config = dict(
    n_head=4,
    head_dim=128,
    vocab_size=50257,
    activation='geglu',
    norm_place='pre',
    init='uniform',
    lr_mult_o=1.14,
    beta1=0.95,
    schedule='wsd',
    decay_shape='linear',
    train_tokens=579600000,
    dataset='wikipedia_en',
)
Each number is 50 + 10 x the weight over its row's rms, rounded and kept within 0 to 99. Layers, rows and columns count from 0. The size before them is the row's rms in percent of the matrix's.

# layer 11 MLP gate, 1344x512, rms 0.0291, rows 166-237, columns 64-95
097:50 72 33 43 46 44 45 39 58 24 48 40 53 38 47 63 30 40 63 44 51 32 54 41 58 46 55 58 50 56 43 57
097:63 71 52 52 59 43 33 53 44 64 47 67 40 57 39 36 57 72 42 46 49 38 74 41 32 47 49 41 59 57 40 46
107:46 43 48 36 45 55 47 56 50 43 64 37 51 53 55 43 59 46 49 46 62 70 66 52 61 37 35 48 84 34 66 44
099:46 56 60 65 24 53 52 58 46 48 37 45 51 68 50 59 56 56 43 57 68 47 76 53 40 48 45 52 43 42 25 60
105:46 50 54 66 42 51 41 28 28 24 36 54 52 70 45 50 34 53 44 42 62 38 37 61 60 46 43 44 53 48 42 49
097:56 62 55 36 52 56 48 38 58 42 55 48 36 40 64 72 38 57 46 45 41 53 56 59 67 48 42 59 49 43 52 44
103:61 50 58 46 34 44 47 54 45 56 63 54 73 46 38 51 48 58 48 48 46 44 63 49 56 60 47 55 44 49 54 36
103:40 56 48 52 46 35 55 69 57 53 60 48 37 53 46 68 61 27 42 40 57 48 54 59 81 43 39 43 58 47 45 58
104:48 45 24 50 46 48 57 55 46 60 60 44 40 61 49 64 60 41 59 64 39 47 60 31 58 54 62 37 60 46 54 54
104:49 59 48 36 53 40 58 56 58 61 53 79 46 52 37 59 39 55 52 47 58 69 56 42 68 61 41 42 55 49 49 52
098:53 68 59 59 65 41 55 48 55 61 44 61 48 42 45 46 39 60 36 38 46 54 45 33 37 53 54 69 57 43 55 59
102:53 73 40 52 49 62 38 42 48 39 50 42 53 51 44 63 57 56 57 37 35 53 46 50 36 39 50 44 52 52 47 44
098:28 44 55 54 42 53 60 47 55 23 43 47 50 53 49 62 53 30 71 37 47 47 52 29 59 58 44 55 61 63 40 61
103:53 56 41 32 61 49 55 56 49 39 65 52 35 29 70 70 58 36 66 49 41 72 54 52 56 48 47 44 46 54 25 43
102:46 50 41 72 43 41 44 51 42 68 54 50 48 34 55 56 60 44 59 64 52 51 59 44 51 46 20 37 47 48 47 61
096:38 38 47 37 59 65 40 41 42 52 50 40 41 52 53 56 48 64 46 64 41 38 64 27 57 46 54 56 51 50 54 51
106:74 44 56 51 42 58 40 52 43 51 44 53 44 37 47 66 74 58 59 49 38 60 66 52 48 48 54 53 35 64 60 58
110:46 56 58 60 41 64 41 42 45 49 50 52 47 26 57 53 49 53 46 48 37 46 60 32 56 38 48 32 41 60 65 42
099:33 51 43 53 58 72 57 40 52 48 45 56 45 44 43 52 80 77 48 52 40 57 61 60 36 71 37 45 34 44 51 39
094:52 52 67 52 51 36 65 57 61 46 59 38 55 44 53 64 58 62 42 38 46 38 47 59 59 38 47 56 65 39 54 48
102:56 42 39 64 45 61 62 48 66 48 39 39 52 32 45 48 58 44 42 49 51 43 61 31 47 38 42 43 41 46 50 60
097:37 35 47 69 58 45 34 75 55 50 47 54 42 57 47 39 54 44 47 36 52 47 52 62 49 34 38 38 60 49 56 46
105:54 44 44 53 46 33 70 42 43 40 55 40 48 48 29 64 56 52 69 49 64 42 45 66 51 44 26 53 65 57 45 72
097:42 47 50 58 44 56 41 43 45 60 36 73 54 57 50 54 48 45 45 38 59 52 46 53 46 57 51 51 58 58 50 40
094:59 38 42 38 51 51 56 52 44 49 56 53 50 40 57 61 46 52 34 65 42 56 38 48 50 41 52 51 48 61 57 52
092:56 56 51 32 62 58 58 51 52 50 57 64 64 42 43 56 55 54 55 51 68 54 59 40 61 60 47 58 72 35 62 54
108:48 58 55 67 50 59 64 63 66 41 30 41 64 55 45 48 55 44 32 56 40 37 62 47 57 54 60 45 46 59 59 66
097:42 54 56 54 50 43 60 79 56 49 51 49 32 50 59 60 36 47 57 44 52 58 43 47 57 28 40 61 49 53 46 50
099:55 46 57 34 65 62 53 43 50 56 60 57 56 53 60 53 61 46 54 52 67 64 55 58 52 42 64 45 47 36 48 53
099:57 41 46 45 56 42 67 53 74 58 62 52 57 72 49 58 51 60 51 52 39 59 66 51 42 40 47 49 57 44 59 46
104:46 44 46 56 44 52 63 65 46 52 53 40 42 37 43 50 41 25 51 52 48 55 63 46 73 53 21 44 37 55 53 61
100:39 55 41 44 53 53 44 48 53 49 45 47 48 43 54 49 61 56 54 57 58 51 55 67 57 41 52 43 43 35 42 50
096:39 58 32 56 36 44 57 66 45 56 72 55 51 59 58 46 61 53 52 59 33 60 55 52 60 62 46 55 42 51 44 65
099:58 50 52 64 50 40 50 52 44 32 62 64 47 46 72 41 38 51 30 60 52 54 42 41 47 35 47 52 46 74 54 42
099:36 33 50 50 61 44 63 65 51 44 43 45 46 64 38 68 63 46 49 51 36 64 44 57 52 60 52 40 42 52 69 53
105:64 71 44 54 28 25 37 47 69 52 56 69 42 36 59 47 59 54 49 35 48 64 45 53 55 44 39 47 30 59 48 30
101:57 62 58 48 38 31 42 59 48 48 50 61 33 52 44 43 58 41 57 35 70 46 55 52 61 35 58 57 48 55 71 60
107:44 52 57 48 52 64 49 54 55 57 38 36 58 61 47 44 51 39 49 53 66 53 56 71 53 64 48 41 37 54 45 49
093:50 37 28 48 44 48 52 39 49 44 51 54 46 23 62 45 54 42 57 50 42 63 50 59 55 47 47 52 51 38 45 65
100:47 48 50 62 42 50 48 44 61 41 47 55 50 64 41 76 58 58 46 53 54 35 42 46 56 32 44 26 55 46 60 46
096:39 57 56 52 51 57 55 54 42 51 60 71 51 59 43 54 74 64 59 47 49 56 52 54 64 45 48 40 45 59 56 69
102:60 35 51 42 43 51 58 50 59 48 58 49 57 43 49 34 50 58 44 44 54 56 44 47 60 42 55 52 68 23 68 59
097:57 44 59 43 52 67 26 37 41 58 47 46 55 59 33 52 52 60 47 54 42 44 28 51 51 52 47 31 67 47 37 54
096:52 49 66 66 39 59 64 47 45 34 40 39 47 42 46 59 23 58 58 61 59 48 66 50 62 54 41 59 55 52 43 64
101:64 58 53 42 61 52 46 47 57 40 60 41 51 47 48 61 47 57 40 53 47 60 53 47 45 63 44 42 65 59 56 47
099:38 55 45 48 36 76 36 38 48 51 53 61 36 64 39 62 48 49 65 46 37 42 48 41 50 60 54 44 62 62 49 54
094:31 52 51 40 36 58 50 58 64 54 48 65 32 43 57 43 45 45 45 35 52 59 62 58 51 44 52 43 44 65 43 48
101:55 55 68 67 54 32 39 68 64 30 52 40 48 63 39 58 71 49 57 35 42 56 55 51 54 50 54 47 42 58 66 59
096:29 61 46 58 44 55 47 54 63 22 48 54 49 62 56 72 44 53 53 52 50 36 49 68 57 46 31 67 63 61 69 49
097:46 55 55 36 67 66 55 67 44 55 69 44 73 51 61 48 56 49 29 58 38 51 55 53 33 57 56 30 48 48 73 47
096:28 60 45 34 40 61 47 54 57 47 44 39 50 57 47 64 72 52 34 44 40 47 64 63 43 56 42 46 51 72 55 63
097:53 47 33 41 48 39 46 55 67 59 74 48 60 55 52 44 47 59 46 41 55 40 45 49 63 50 40 39 36 59 45 54
099:60 63 36 62 50 37 39 49 68 49 55 45 58 37 55 60 65 55 40 52 37 60 73 50 45 50 40 53 58 51 56 46
103:43 48 54 56 55 34 27 44 55 45 36 39 42 61 48 50 44 33 37 52 44 45 44 56 40 57 51 46 44 64 41 45
084:51 52 65 44 45 39 44 57 53 60 68 56 43 36 45 50 48 62 43 63 60 54 47 61 55 36 42 62 35 38 43 35
094:61 59 39 59 57 42 56 35 37 45 63 62 45 43 55 62 76 47 46 33 38 58 52 49 45 62 59 65 44 55 50 63
102:58 49 32 52 40 45 55 49 54 55 55 52 50 51 59 57 50 51 60 39 62 49 29 45 64 34 55 43 47 57 61 58
098:43 67 55 53 44 35 50 49 43 44 35 59 45 39 59 64 55 51 69 43 52 34 54 68 49 65 51 52 59 54 46 67
100:52 60 58 29 47 46 62 60 53 56 28 40 48 65 44 57 50 43 60 69 45 57 75 50 55 48 50 50 36 54 54 57
107:68 43 47 72 56 47 47 72 40 49 32 42 30 64 48 58 61 40 72 63 58 47 45 39 47 36 34 36 44 54 49 39
098:59 34 60 60 61 43 37 35 59 42 55 58 60 53 59 46 53 58 57 67 46 44 53 59 50 52 30 39 49 61 29 48
103:31 53 52 65 52 67 53 42 70 42 42 41 48 64 29 48 40 52 46 63 62 47 62 61 64 54 50 56 48 37 44 42
096:34 43 25 72 40 61 57 49 45 55 49 45 35 53 36 49 49 51 41 48 56 63 53 50 57 42 43 46 38 55 60 45
099:38 51 41 42 33 57 33 29 46 44 65 50 36 52 71 46 47 39 58 57 34 30 44 65 55 52 44 40 47 61 53 59
104:52 42 39 60 61 44 50 47 45 65 49 56 54 51 55 44 41 76 46 35 52 38 53 68 47 47 55 55 57 52 32 35
096:54 46 63 63 52 50 56 29 71 43 52 44 52 60 59 66 52 60 57 46 64 58 43 45 55 33 41 54 48 41 49 62
099:42 63 44 38 61 49 31 55 67 56 60 40 61 56 42 60 68 51 38 39 49 56 58 52 54 37 53 41 65 41 51 48
107:31 32 27 57 42 73 54 70 46 41 54 41 51 52 42 72 53 42 37 57 55 39 37 42 47 51 61 34 65 48 64 65
096:22 47 45 64 50 30 40 60 53 52 54 52 59 42 53 55 52 57 58 53 58 58 44 52 71 41 31 41 64 42 53 49
099:43 48 61 50 37 49 61 42 72 40 39 45 64 55 50 49 61 56 45 43 45 69 56 60 67 45 63 65 33 54 65 39
101:41 45 47 65 52 60 64 62 58 43 47 49 43 58 54 31 58 65 39 54 33 29 47 50 48 42 60 50 60 48 53 37
103:39 45 32 55 40 58 54 64 57 52 51 47 49 51 58 73 58 49 44 60 45 54 56 87 69 49 45 39 50 49 44 58
# layer 11 MLP up, 1344x512, rms 0.0309, rows 166-236, columns 64-95
097:46 64 53 52 47 44 50 44 49 40 49 61 47 60 45 41 57 56 55 55 47 37 62 45 53 61 40 37 56 60 54 71
094:42 59 47 20 40 50 51 55 59 38 46 70 27 60 40 48 48 56 56 44 38 42 51 54 44 49 51 60 54 54 68 55
100:49 48 62 54 44 40 52 50 44 40 58 52 58 55 34 39 55 42 55 74 57 44 62 50 70 41 38 45 58 67 44 51
107:58 55 65 55 38 61 37 59 55 49 42 35 53 58 57 64 47 49 41 72 66 52 64 51 48 55 41 52 45 42 20 50
109:66 42 46 48 64 68 58 60 46 38 31 57 56 60 53 31 50 49 52 68 57 59 44 55 65 47 62 54 42 34 42 51
097:39 44 42 51 58 26 68 80 52 52 39 62 66 63 46 38 54 42 57 49 62 59 55 40 43 33 45 53 52 49 68 43
119:53 48 56 46 30 46 54 49 42 70 57 56 62 45 45 48 38 61 39 44 50 29 49 60 62 66 61 60 54 55 64 33
118:50 47 53 41 51 49 54 59 68 37 41 47 33 66 50 53 47 37 53 53 62 52 57 52 70 43 31 39 69 50 47 54
096:54 23 46 38 47 59 58 38 46 47 56 49 60 39 54 36 49 46 51 40 49 36 51 55 49 57 53 73 65 66 37 66
097:48 47 44 54 37 17 45 48 57 51 54 29 36 64 47 42 55 47 38 63 30 55 62 43 43 75 42 67 55 52 54 60
092:38 34 52 41 48 46 54 50 50 51 52 39 64 42 45 70 54 49 51 51 47 43 59 46 52 49 60 31 41 59 43 61
100:40 39 53 43 41 55 46 42 46 51 48 68 50 33 63 41 29 66 53 60 64 44 56 52 54 28 42 50 49 69 49 53
095:38 54 51 58 45 59 47 50 54 65 51 38 49 47 38 51 51 57 60 69 43 44 57 62 55 37 45 60 44 50 58 38
103:52 63 49 21 45 60 57 51 69 54 29 39 55 54 63 64 42 58 42 43 38 52 63 55 63 53 34 61 44 64 55 34
100:55 42 65 69 46 51 58 45 51 61 44 59 55 49 36 55 50 62 33 32 66 42 64 50 29 53 50 56 63 46 31 54
089:69 36 60 42 63 57 55 52 52 51 34 47 40 75 49 43 50 45 49 63 47 71 60 51 47 54 48 44 67 34 54 54
109:46 48 64 58 48 40 33 68 60 51 32 24 39 46 33 55 36 58 55 45 38 45 67 39 33 50 49 50 45 27 40 28
100:49 57 59 58 60 58 44 54 59 58 42 61 64 67 54 35 65 62 43 56 46 48 64 46 59 39 49 35 74 51 59 61
094:68 59 45 47 40 48 67 35 45 49 28 54 50 44 54 36 59 50 59 62 44 53 66 44 51 44 54 39 29 55 47 60
098:52 39 52 50 48 55 69 29 41 34 59 42 72 31 62 57 47 55 57 53 50 49 44 27 39 41 56 47 54 50 61 37
098:47 70 38 46 51 47 50 51 61 48 63 42 55 46 78 37 71 43 54 58 36 58 52 47 41 42 82 39 47 57 48 56
091:61 52 52 57 51 46 60 45 55 55 53 51 59 47 41 44 77 38 40 50 61 63 57 47 44 51 55 59 48 62 56 50
111:36 41 57 39 39 52 38 54 50 76 53 54 62 50 60 67 47 58 35 46 54 55 30 28 51 47 51 61 46 26 42 43
094:38 49 37 44 43 55 48 66 61 40 60 55 44 30 51 56 54 42 63 48 30 61 71 70 49 48 64 47 46 49 54 53
100:50 45 47 53 53 46 55 39 50 44 56 49 54 50 48 33 29 57 65 28 48 42 53 42 46 51 39 48 62 40 50 51
088:56 57 39 51 57 39 32 46 51 67 66 46 65 25 52 43 46 35 49 35 50 41 48 28 38 48 51 48 38 48 47 65
109:73 67 64 47 54 54 40 45 54 56 25 43 36 53 44 45 55 41 53 43 49 68 50 40 41 50 67 45 53 54 36 53
096:37 59 56 47 76 56 52 60 44 51 48 54 44 55 51 39 49 51 44 33 45 61 61 62 38 58 24 52 37 52 53 46
100:62 72 39 65 41 41 35 51 43 56 51 47 57 77 61 64 66 44 50 60 44 46 55 73 44 25 51 55 64 52 60 62
097:45 47 69 65 65 48 53 49 41 69 38 37 54 66 52 52 37 51 30 52 71 46 64 69 69 48 58 50 52 51 61 47
102:63 62 56 62 47 41 65 47 45 72 54 45 43 43 51 51 71 37 55 47 54 58 70 57 42 57 48 52 40 44 33 44
093:57 52 50 50 42 69 19 36 61 54 46 46 49 75 54 46 45 60 30 67 46 56 47 43 74 58 53 47 62 39 43 43
096:47 68 51 51 38 54 52 47 53 54 59 38 46 56 46 39 69 51 62 51 53 59 55 63 67 59 60 67 45 39 28 76
111:54 47 48 76 64 50 60 30 38 53 56 52 37 54 39 44 38 65 46 63 51 55 48 40 59 44 60 62 54 41 36 36
093:60 44 43 69 49 62 38 45 54 60 38 41 48 50 62 54 52 57 51 59 50 33 51 46 55 43 57 62 35 38 40 52
096:53 46 43 47 47 76 50 25 60 37 48 14 48 41 52 53 48 30 50 34 44 39 37 39 55 49 46 49 57 49 50 58
100:44 52 50 27 66 40 57 63 38 64 52 55 40 22 41 71 43 64 49 48 58 60 59 35 44 59 74 55 43 63 60 73
117:41 38 61 55 56 52 55 52 33 69 53 67 58 47 50 54 52 47 42 51 67 49 29 45 38 40 50 49 50 50 37 37
091:63 48 28 39 52 44 60 38 40 51 54 42 50 26 49 40 38 55 46 68 32 60 48 47 45 59 51 38 51 41 29 50
100:39 47 32 46 31 65 51 63 43 43 48 47 37 47 49 59 57 57 59 53 52 57 39 34 44 26 59 39 55 47 46 30
100:43 56 63 51 61 56 38 42 38 41 54 80 52 39 43 56 64 57 70 63 49 61 51 58 38 48 45 49 47 55 55 59
099:45 49 47 41 47 43 20 57 49 52 65 54 39 40 47 55 70 59 56 44 35 41 56 67 61 59 40 37 42 61 58 46
094:53 45 48 55 36 46 49 50 33 43 49 70 46 31 46 43 47 49 51 36 53 68 41 63 58 57 45 60 57 49 58 42
090:43 28 50 40 30 37 80 52 65 60 49 41 63 50 39 49 45 61 51 56 51 50 57 42 68 51 58 43 52 48 54 40
099:46 39 40 46 63 48 54 33 54 61 56 44 55 45 38 50 57 52 47 39 55 47 69 56 71 44 52 46 60 73 55 57
095:43 45 35 48 77 43 39 36 58 44 67 50 43 43 38 42 61 54 45 49 53 49 57 36 52 58 43 44 52 58 31 53
092:50 55 37 43 66 29 59 59 70 50 51 48 41 45 33 61 47 54 57 49 38 42 66 53 44 71 53 37 46 42 45 66
097:48 52 58 42 36 63 49 35 54 64 48 58 35 47 49 50 50 51 61 57 60 51 48 47 59 45 67 55 39 42 48 51
092:30 44 55 42 53 53 44 36 60 45 60 37 42 34 59 65 59 38 66 53 41 72 56 36 47 42 46 59 58 63 55 59
094:49 46 56 45 59 50 37 41 65 50 53 54 53 40 42 26 33 70 43 63 43 45 72 50 49 48 54 56 42 46 54 49
103:61 48 42 54 44 58 53 64 42 43 42 41 53 43 43 45 37 45 48 72 48 42 50 66 61 43 51 56 38 38 40 24
096:55 48 53 52 53 61 56 50 51 51 56 45 63 68 47 49 50 42 52 60 54 67 44 49 48 34 56 39 51 60 54 85
108:55 65 53 54 50 61 45 47 56 51 41 47 53 56 48 50 55 52 41 63 42 46 54 61 51 45 42 64 57 49 43 43
101:46 45 59 51 55 38 61 63 75 69 43 57 53 54 41 54 55 48 40 43 24 41 53 50 56 70 44 46 40 54 54 37
082:61 51 49 42 44 51 48 58 45 48 34 62 48 44 51 46 58 72 40 48 56 38 48 66 38 60 54 70 70 59 45 48
089:46 52 41 48 52 35 49 64 54 42 45 44 63 51 35 57 44 44 45 45 52 35 52 50 63 54 56 50 50 51 37 68
106:78 36 61 58 38 43 41 50 51 48 38 55 36 36 36 45 41 44 61 60 54 63 31 45 32 40 47 50 33 49 32 62
098:60 37 77 54 47 47 44 49 56 56 49 45 53 51 29 60 59 52 47 42 69 58 66 43 51 41 52 54 40 50 53 65
097:39 55 54 52 43 61 47 73 46 39 52 55 47 55 47 48 65 55 47 53 48 41 56 50 55 52 47 44 44 57 40 67
102:48 55 59 57 34 65 57 43 57 52 38 43 63 63 46 60 34 35 59 44 68 54 38 43 65 61 41 66 25 43 30 43
094:57 75 23 42 50 40 48 61 47 46 54 59 44 38 48 56 55 52 34 38 49 64 65 44 42 46 54 69 63 38 57 38
099:51 59 51 48 47 51 43 53 45 60 40 47 35 62 69 47 62 50 52 35 42 50 46 49 41 53 50 45 56 53 53 60
100:44 52 41 52 27 68 48 53 45 46 44 40 30 48 52 57 53 50 42 65 49 64 41 46 55 53 50 43 36 42 39 47
099:64 46 46 42 49 36 48 57 49 50 44 46 38 45 67 60 53 38 38 65 55 43 48 54 40 54 39 31 41 59 58 34
104:32 35 41 49 18 47 68 56 47 45 45 41 58 54 46 46 76 29 53 59 51 42 41 58 47 46 49 47 49 68 33 55
093:57 55 56 63 56 67 76 37 50 55 49 51 39 47 57 62 46 54 61 64 69 56 49 33 59 51 45 52 53 54 49 61
100:42 44 39 45 54 57 45 61 47 44 53 50 59 38 30 56 45 58 60 56 42 56 69 54 51 50 53 55 59 73 32 36
108:70 51 69 46 56 47 58 55 42 43 46 59 53 54 33 47 40 45 54 56 38 54 45 42 67 45 40 50 51 63 33 66
097:59 53 54 46 52 60 65 42 59 52 50 43 66 55 52 56 61 47 30 57 50 63 53 40 34 54 55 37 48 45 58 48
095:68 72 49 50 41 59 46 52 45 46 32 36 44 42 56 47 40 58 56 55 41 45 36 51 43 31 61 43 49 60 40 28
096:49 51 49 33 48 44 47 51 53 28 51 41 49 27 52 56 45 60 54 53 42 73 38 48 62 42 55 53 50 44 53 60
# layer 11 MLP down (transposed), 1344x512, rms 0.0273, rows 166-236, columns 64-95
102:56 44 50 57 49 55 45 61 50 51 57 49 35 56 48 55 55 53 63 69 65 67 46 61 49 29 50 62 56 58 51 43
098:44 34 47 68 61 24 53 48 64 65 54 37 51 43 51 65 65 46 43 49 46 50 45 54 70 40 61 55 67 60 45 45
102:47 54 47 58 46 57 45 49 50 47 62 43 47 56 65 56 69 44 36 51 55 54 39 67 43 66 69 57 66 43 44 35
098:49 53 51 39 61 54 39 52 66 38 65 54 41 40 62 31 51 44 45 52 44 44 24 53 69 51 53 70 60 33 56 49
109:50 31 48 57 33 58 52 48 30 61 56 54 55 46 65 57 50 51 41 35 32 46 33 60 48 47 46 77 60 40 40 44
094:41 59 48 40 40 29 41 56 59 50 53 45 64 33 42 47 37 47 58 35 43 66 64 43 46 48 39 53 61 36 35 42
103:45 57 48 57 50 54 34 41 44 36 46 50 56 63 52 67 53 48 47 42 48 40 48 66 46 50 31 38 32 53 49 53
105:46 47 59 50 47 53 54 38 67 55 59 56 55 59 44 48 52 49 69 45 48 51 37 52 53 70 45 34 52 51 39 43
100:34 54 54 68 61 64 44 69 32 54 48 48 55 68 70 58 44 67 49 60 54 43 39 54 51 35 42 37 52 43 52 41
102:49 40 46 63 62 61 51 55 44 55 51 58 53 39 45 51 43 58 47 41 50 47 29 53 51 35 65 39 43 57 54 47
096:51 65 56 40 34 42 40 56 31 44 41 45 47 49 52 35 42 33 54 39 61 68 45 37 52 43 24 58 55 44 49 33
097:58 64 31 40 57 76 46 40 48 58 46 52 60 40 26 51 52 48 51 28 42 60 71 58 57 47 50 52 47 36 54 39
100:55 39 47 46 65 54 61 54 36 52 51 26 57 57 30 38 32 41 43 41 45 33 54 46 26 60 35 51 47 62 27 65
104:48 37 77 45 47 65 46 36 64 42 44 48 52 58 59 44 46 52 64 39 44 54 33 40 60 59 46 48 47 50 52 57
100:33 62 48 40 53 35 41 45 43 40 58 71 47 37 79 54 33 66 53 44 52 66 58 58 54 69 53 50 66 34 67 49
093:36 64 28 58 31 38 42 50 55 60 50 16 58 57 40 58 67 54 58 52 35 52 57 42 48 36 35 48 49 65 49 53
104:46 48 53 41 28 55 74 42 32 48 54 49 60 48 49 32 50 51 47 47 74 41 48 40 63 56 83 55 38 43 43 51
110:61 49 58 46 63 45 46 51 55 40 53 39 60 35 48 57 45 55 49 52 43 41 66 46 56 60 53 30 45 43 52 60
097:49 49 47 73 54 57 52 59 59 52 60 57 54 56 66 42 52 54 49 49 49 65 54 52 63 39 35 44 51 57 42 52
091:55 50 48 52 56 62 54 43 47 55 47 53 35 51 43 52 54 37 54 50 47 39 61 39 42 61 56 58 40 43 45 56
103:51 59 52 53 65 54 42 50 31 68 33 37 52 60 31 66 43 33 50 51 55 49 39 67 44 62 45 33 46 50 54 54
097:35 45 40 42 56 50 44 50 48 33 41 69 27 28 54 54 40 60 62 45 44 55 46 53 49 40 42 44 64 41 42 53
109:40 47 42 50 32 38 50 58 57 50 38 57 62 40 57 50 51 48 47 41 62 63 47 49 57 41 40 65 59 58 45 36
096:46 62 50 58 47 70 60 49 47 68 32 57 43 34 65 52 48 41 58 50 61 69 46 42 64 59 39 66 55 38 38 44
094:41 50 41 55 61 49 60 30 51 37 49 49 37 37 43 63 52 76 52 47 57 67 56 53 47 68 38 36 58 44 49 46
091:49 54 57 52 45 56 52 56 57 44 48 45 38 88 51 50 50 58 57 44 50 47 56 74 53 67 64 57 68 57 42 43
108:48 42 67 57 47 31 27 61 68 45 51 51 46 48 57 42 52 53 43 39 43 37 48 44 48 62 58 58 64 41 55 60
089:54 47 39 52 41 49 35 29 37 62 58 57 58 36 41 55 54 54 51 64 59 41 56 61 56 66 64 49 46 58 54 48
100:45 39 38 44 51 49 52 51 47 42 75 50 43 40 58 41 48 55 65 49 35 61 63 40 41 63 68 67 30 51 53 37
096:66 54 44 42 30 60 47 43 42 47 54 68 57 39 40 49 52 63 58 63 32 64 41 38 54 43 39 47 40 34 43 65
099:44 41 34 47 42 46 51 58 45 45 62 48 56 45 52 63 57 41 31 40 47 44 34 60 56 57 72 46 42 57 57 57
100:51 48 58 37 55 48 74 47 35 54 51 50 49 33 43 51 59 45 62 58 53 48 57 61 48 50 44 47 48 54 52 62
093:45 37 82 46 51 58 48 45 59 47 45 49 53 49 47 51 33 40 72 46 64 43 52 53 50 59 49 56 54 44 47 40
104:36 58 58 52 62 53 60 53 65 52 40 56 49 49 43 55 51 54 62 37 53 41 45 44 58 49 54 50 45 51 46 44
099:54 36 46 42 46 40 34 51 49 46 58 42 64 34 56 52 32 51 38 46 39 48 46 58 62 54 41 51 50 51 61 39
099:63 49 61 52 53 23 55 63 36 56 52 63 34 40 60 52 54 46 78 40 41 44 45 38 64 51 50 55 41 57 66 50
097:50 59 58 60 45 35 51 61 59 51 43 38 78 40 56 47 43 48 29 48 54 39 50 55 51 46 42 58 50 60 58 47
114:60 37 48 54 53 58 49 46 43 57 55 45 38 49 51 41 38 57 49 39 46 52 40 43 53 51 48 49 39 52 52 64
093:66 51 50 48 67 60 48 59 52 56 62 36 50 53 53 63 63 60 35 46 46 39 20 41 54 47 42 56 48 58 36 39
098:53 57 49 35 61 36 52 45 48 49 61 49 45 38 75 61 38 39 59 45 53 64 48 54 44 56 50 56 37 52 49 45
096:43 35 45 51 45 51 65 61 42 47 53 37 40 33 52 57 41 47 42 54 56 52 59 47 45 42 40 58 59 55 65 26
103:46 39 45 48 53 45 70 59 47 45 56 34 61 46 50 32 53 45 64 43 56 53 49 25 51 27 55 61 59 41 56 58
098:51 44 51 44 76 59 62 44 62 60 44 47 56 40 50 56 38 48 59 53 27 39 64 37 42 44 50 39 42 53 67 49
094:41 57 49 37 59 55 31 38 49 47 43 49 31 46 62 41 63 63 51 45 43 56 57 36 16 47 63 39 49 23 40 49
104:45 49 71 45 38 57 41 42 59 39 45 33 42 49 56 49 51 55 57 53 31 48 46 47 45 48 62 51 54 45 55 46
100:41 48 57 52 47 27 37 57 38 32 44 59 58 55 66 35 51 57 43 59 51 34 42 65 34 61 37 56 61 52 39 68
096:57 51 68 57 48 63 51 47 40 49 44 62 46 56 54 62 46 56 48 39 72 39 45 49 54 50 58 61 53 44 50 51
103:51 45 62 65 56 45 45 59 50 39 51 44 53 50 52 54 60 58 38 45 35 51 52 50 51 34 55 44 56 59 47 41
096:57 48 50 52 45 58 55 51 38 43 51 65 49 72 47 32 61 53 53 61 61 42 49 62 39 52 52 60 59 42 57 52
097:41 49 46 48 40 30 54 58 50 34 62 39 53 51 40 58 49 44 74 45 56 61 36 47 48 46 53 41 65 47 61 63
104:25 41 53 50 47 45 52 45 62 59 39 58 53 63 59 53 41 49 53 39 45 63 64 32 62 38 54 59 59 56 36 54
099:49 52 57 53 17 33 34 31 55 46 33 52 62 52 52 49 68 46 57 37 66 53 59 59 40 46 63 57 48 61 37 44
099:61 44 37 41 37 58 61 57 46 59 44 11 47 63 58 59 53 35 43 51 48 47 55 41 65 57 44 54 39 53 36 80
103:40 73 38 47 55 52 35 54 47 54 43 52 50 51 51 50 57 49 61 53 47 59 44 36 62 46 57 29 34 48 59 43
086:50 53 48 58 48 41 48 50 62 48 57 51 47 46 41 62 49 48 59 40 28 57 61 44 46 37 29 37 42 44 60 61
091:67 53 59 52 50 61 73 45 44 38 49 55 44 52 70 58 56 58 57 48 58 60 60 60 47 65 65 61 50 59 63 50
103:40 56 52 54 50 36 54 57 40 47 61 55 49 48 61 54 49 66 61 51 36 58 61 32 61 56 49 46 40 29 51 57
100:45 52 48 54 36 41 55 47 48 56 64 61 62 49 50 62 48 57 49 48 47 54 54 40 50 44 46 41 69 47 62 37
099:60 58 48 42 38 38 49 31 35 61 56 75 60 47 61 33 54 42 31 55 69 39 54 36 44 50 48 48 41 57 35 58
105:48 56 44 39 57 44 36 45 65 50 64 42 58 57 63 50 62 41 47 48 39 53 30 59 52 53 52 63 46 46 46 60
098:53 38 47 43 39 49 38 63 56 48 40 58 40 51 61 54 25 48 57 42 47 52 67 51 34 45 27 62 49 34 49 73
101:49 46 47 38 31 47 72 60 54 40 56 58 47 54 46 54 47 54 52 52 52 45 60 60 38 51 44 44 67 59 38 50
100:51 48 77 53 46 45 39 46 50 39 43 51 61 43 38 67 81 44 47 48 57 54 30 55 42 54 43 60 48 48 22 34
101:39 50 48 59 62 58 33 47 49 51 46 23 47 72 26 57 49 47 54 50 54 49 63 46 48 41 64 58 50 61 47 49
104:60 46 44 54 70 53 49 33 53 56 49 56 50 45 68 59 52 37 46 70 54 50 48 49 61 44 57 34 39 44 58 43
091:37 48 37 23 49 46 35 38 49 60 39 48 53 52 39 34 55 43 38 68 53 62 55 61 56 49 48 50 53 51 46 57
104:46 55 41 67 51 64 50 55 52 33 52 34 66 71 52 21 42 41 68 43 53 68 37 37 34 39 49 51 26 42 39 44
112:70 39 43 45 44 55 57 57 46 47 56 36 53 40 51 53 51 51 42 65 45 41 53 50 46 52 55 47 42 45 41 61
099:25 35 37 29 46 58 66 55 37 63 66 47 43 50 48 61 39 63 62 27 57 44 52 69 57 59 34 49 63 51 46 47
097:40 52 52 40 48 46 57 52 61 39 59 50 52 62 45 35 50 46 38 63 44 55 65 43 37 55 52 80 51 49 66 45
101:41 58 42 54 48 65 56 34 31 49 44 51 49 53 50 42 58 37 42 63 46 35 62 64 40 37 48 70 64 69 43 54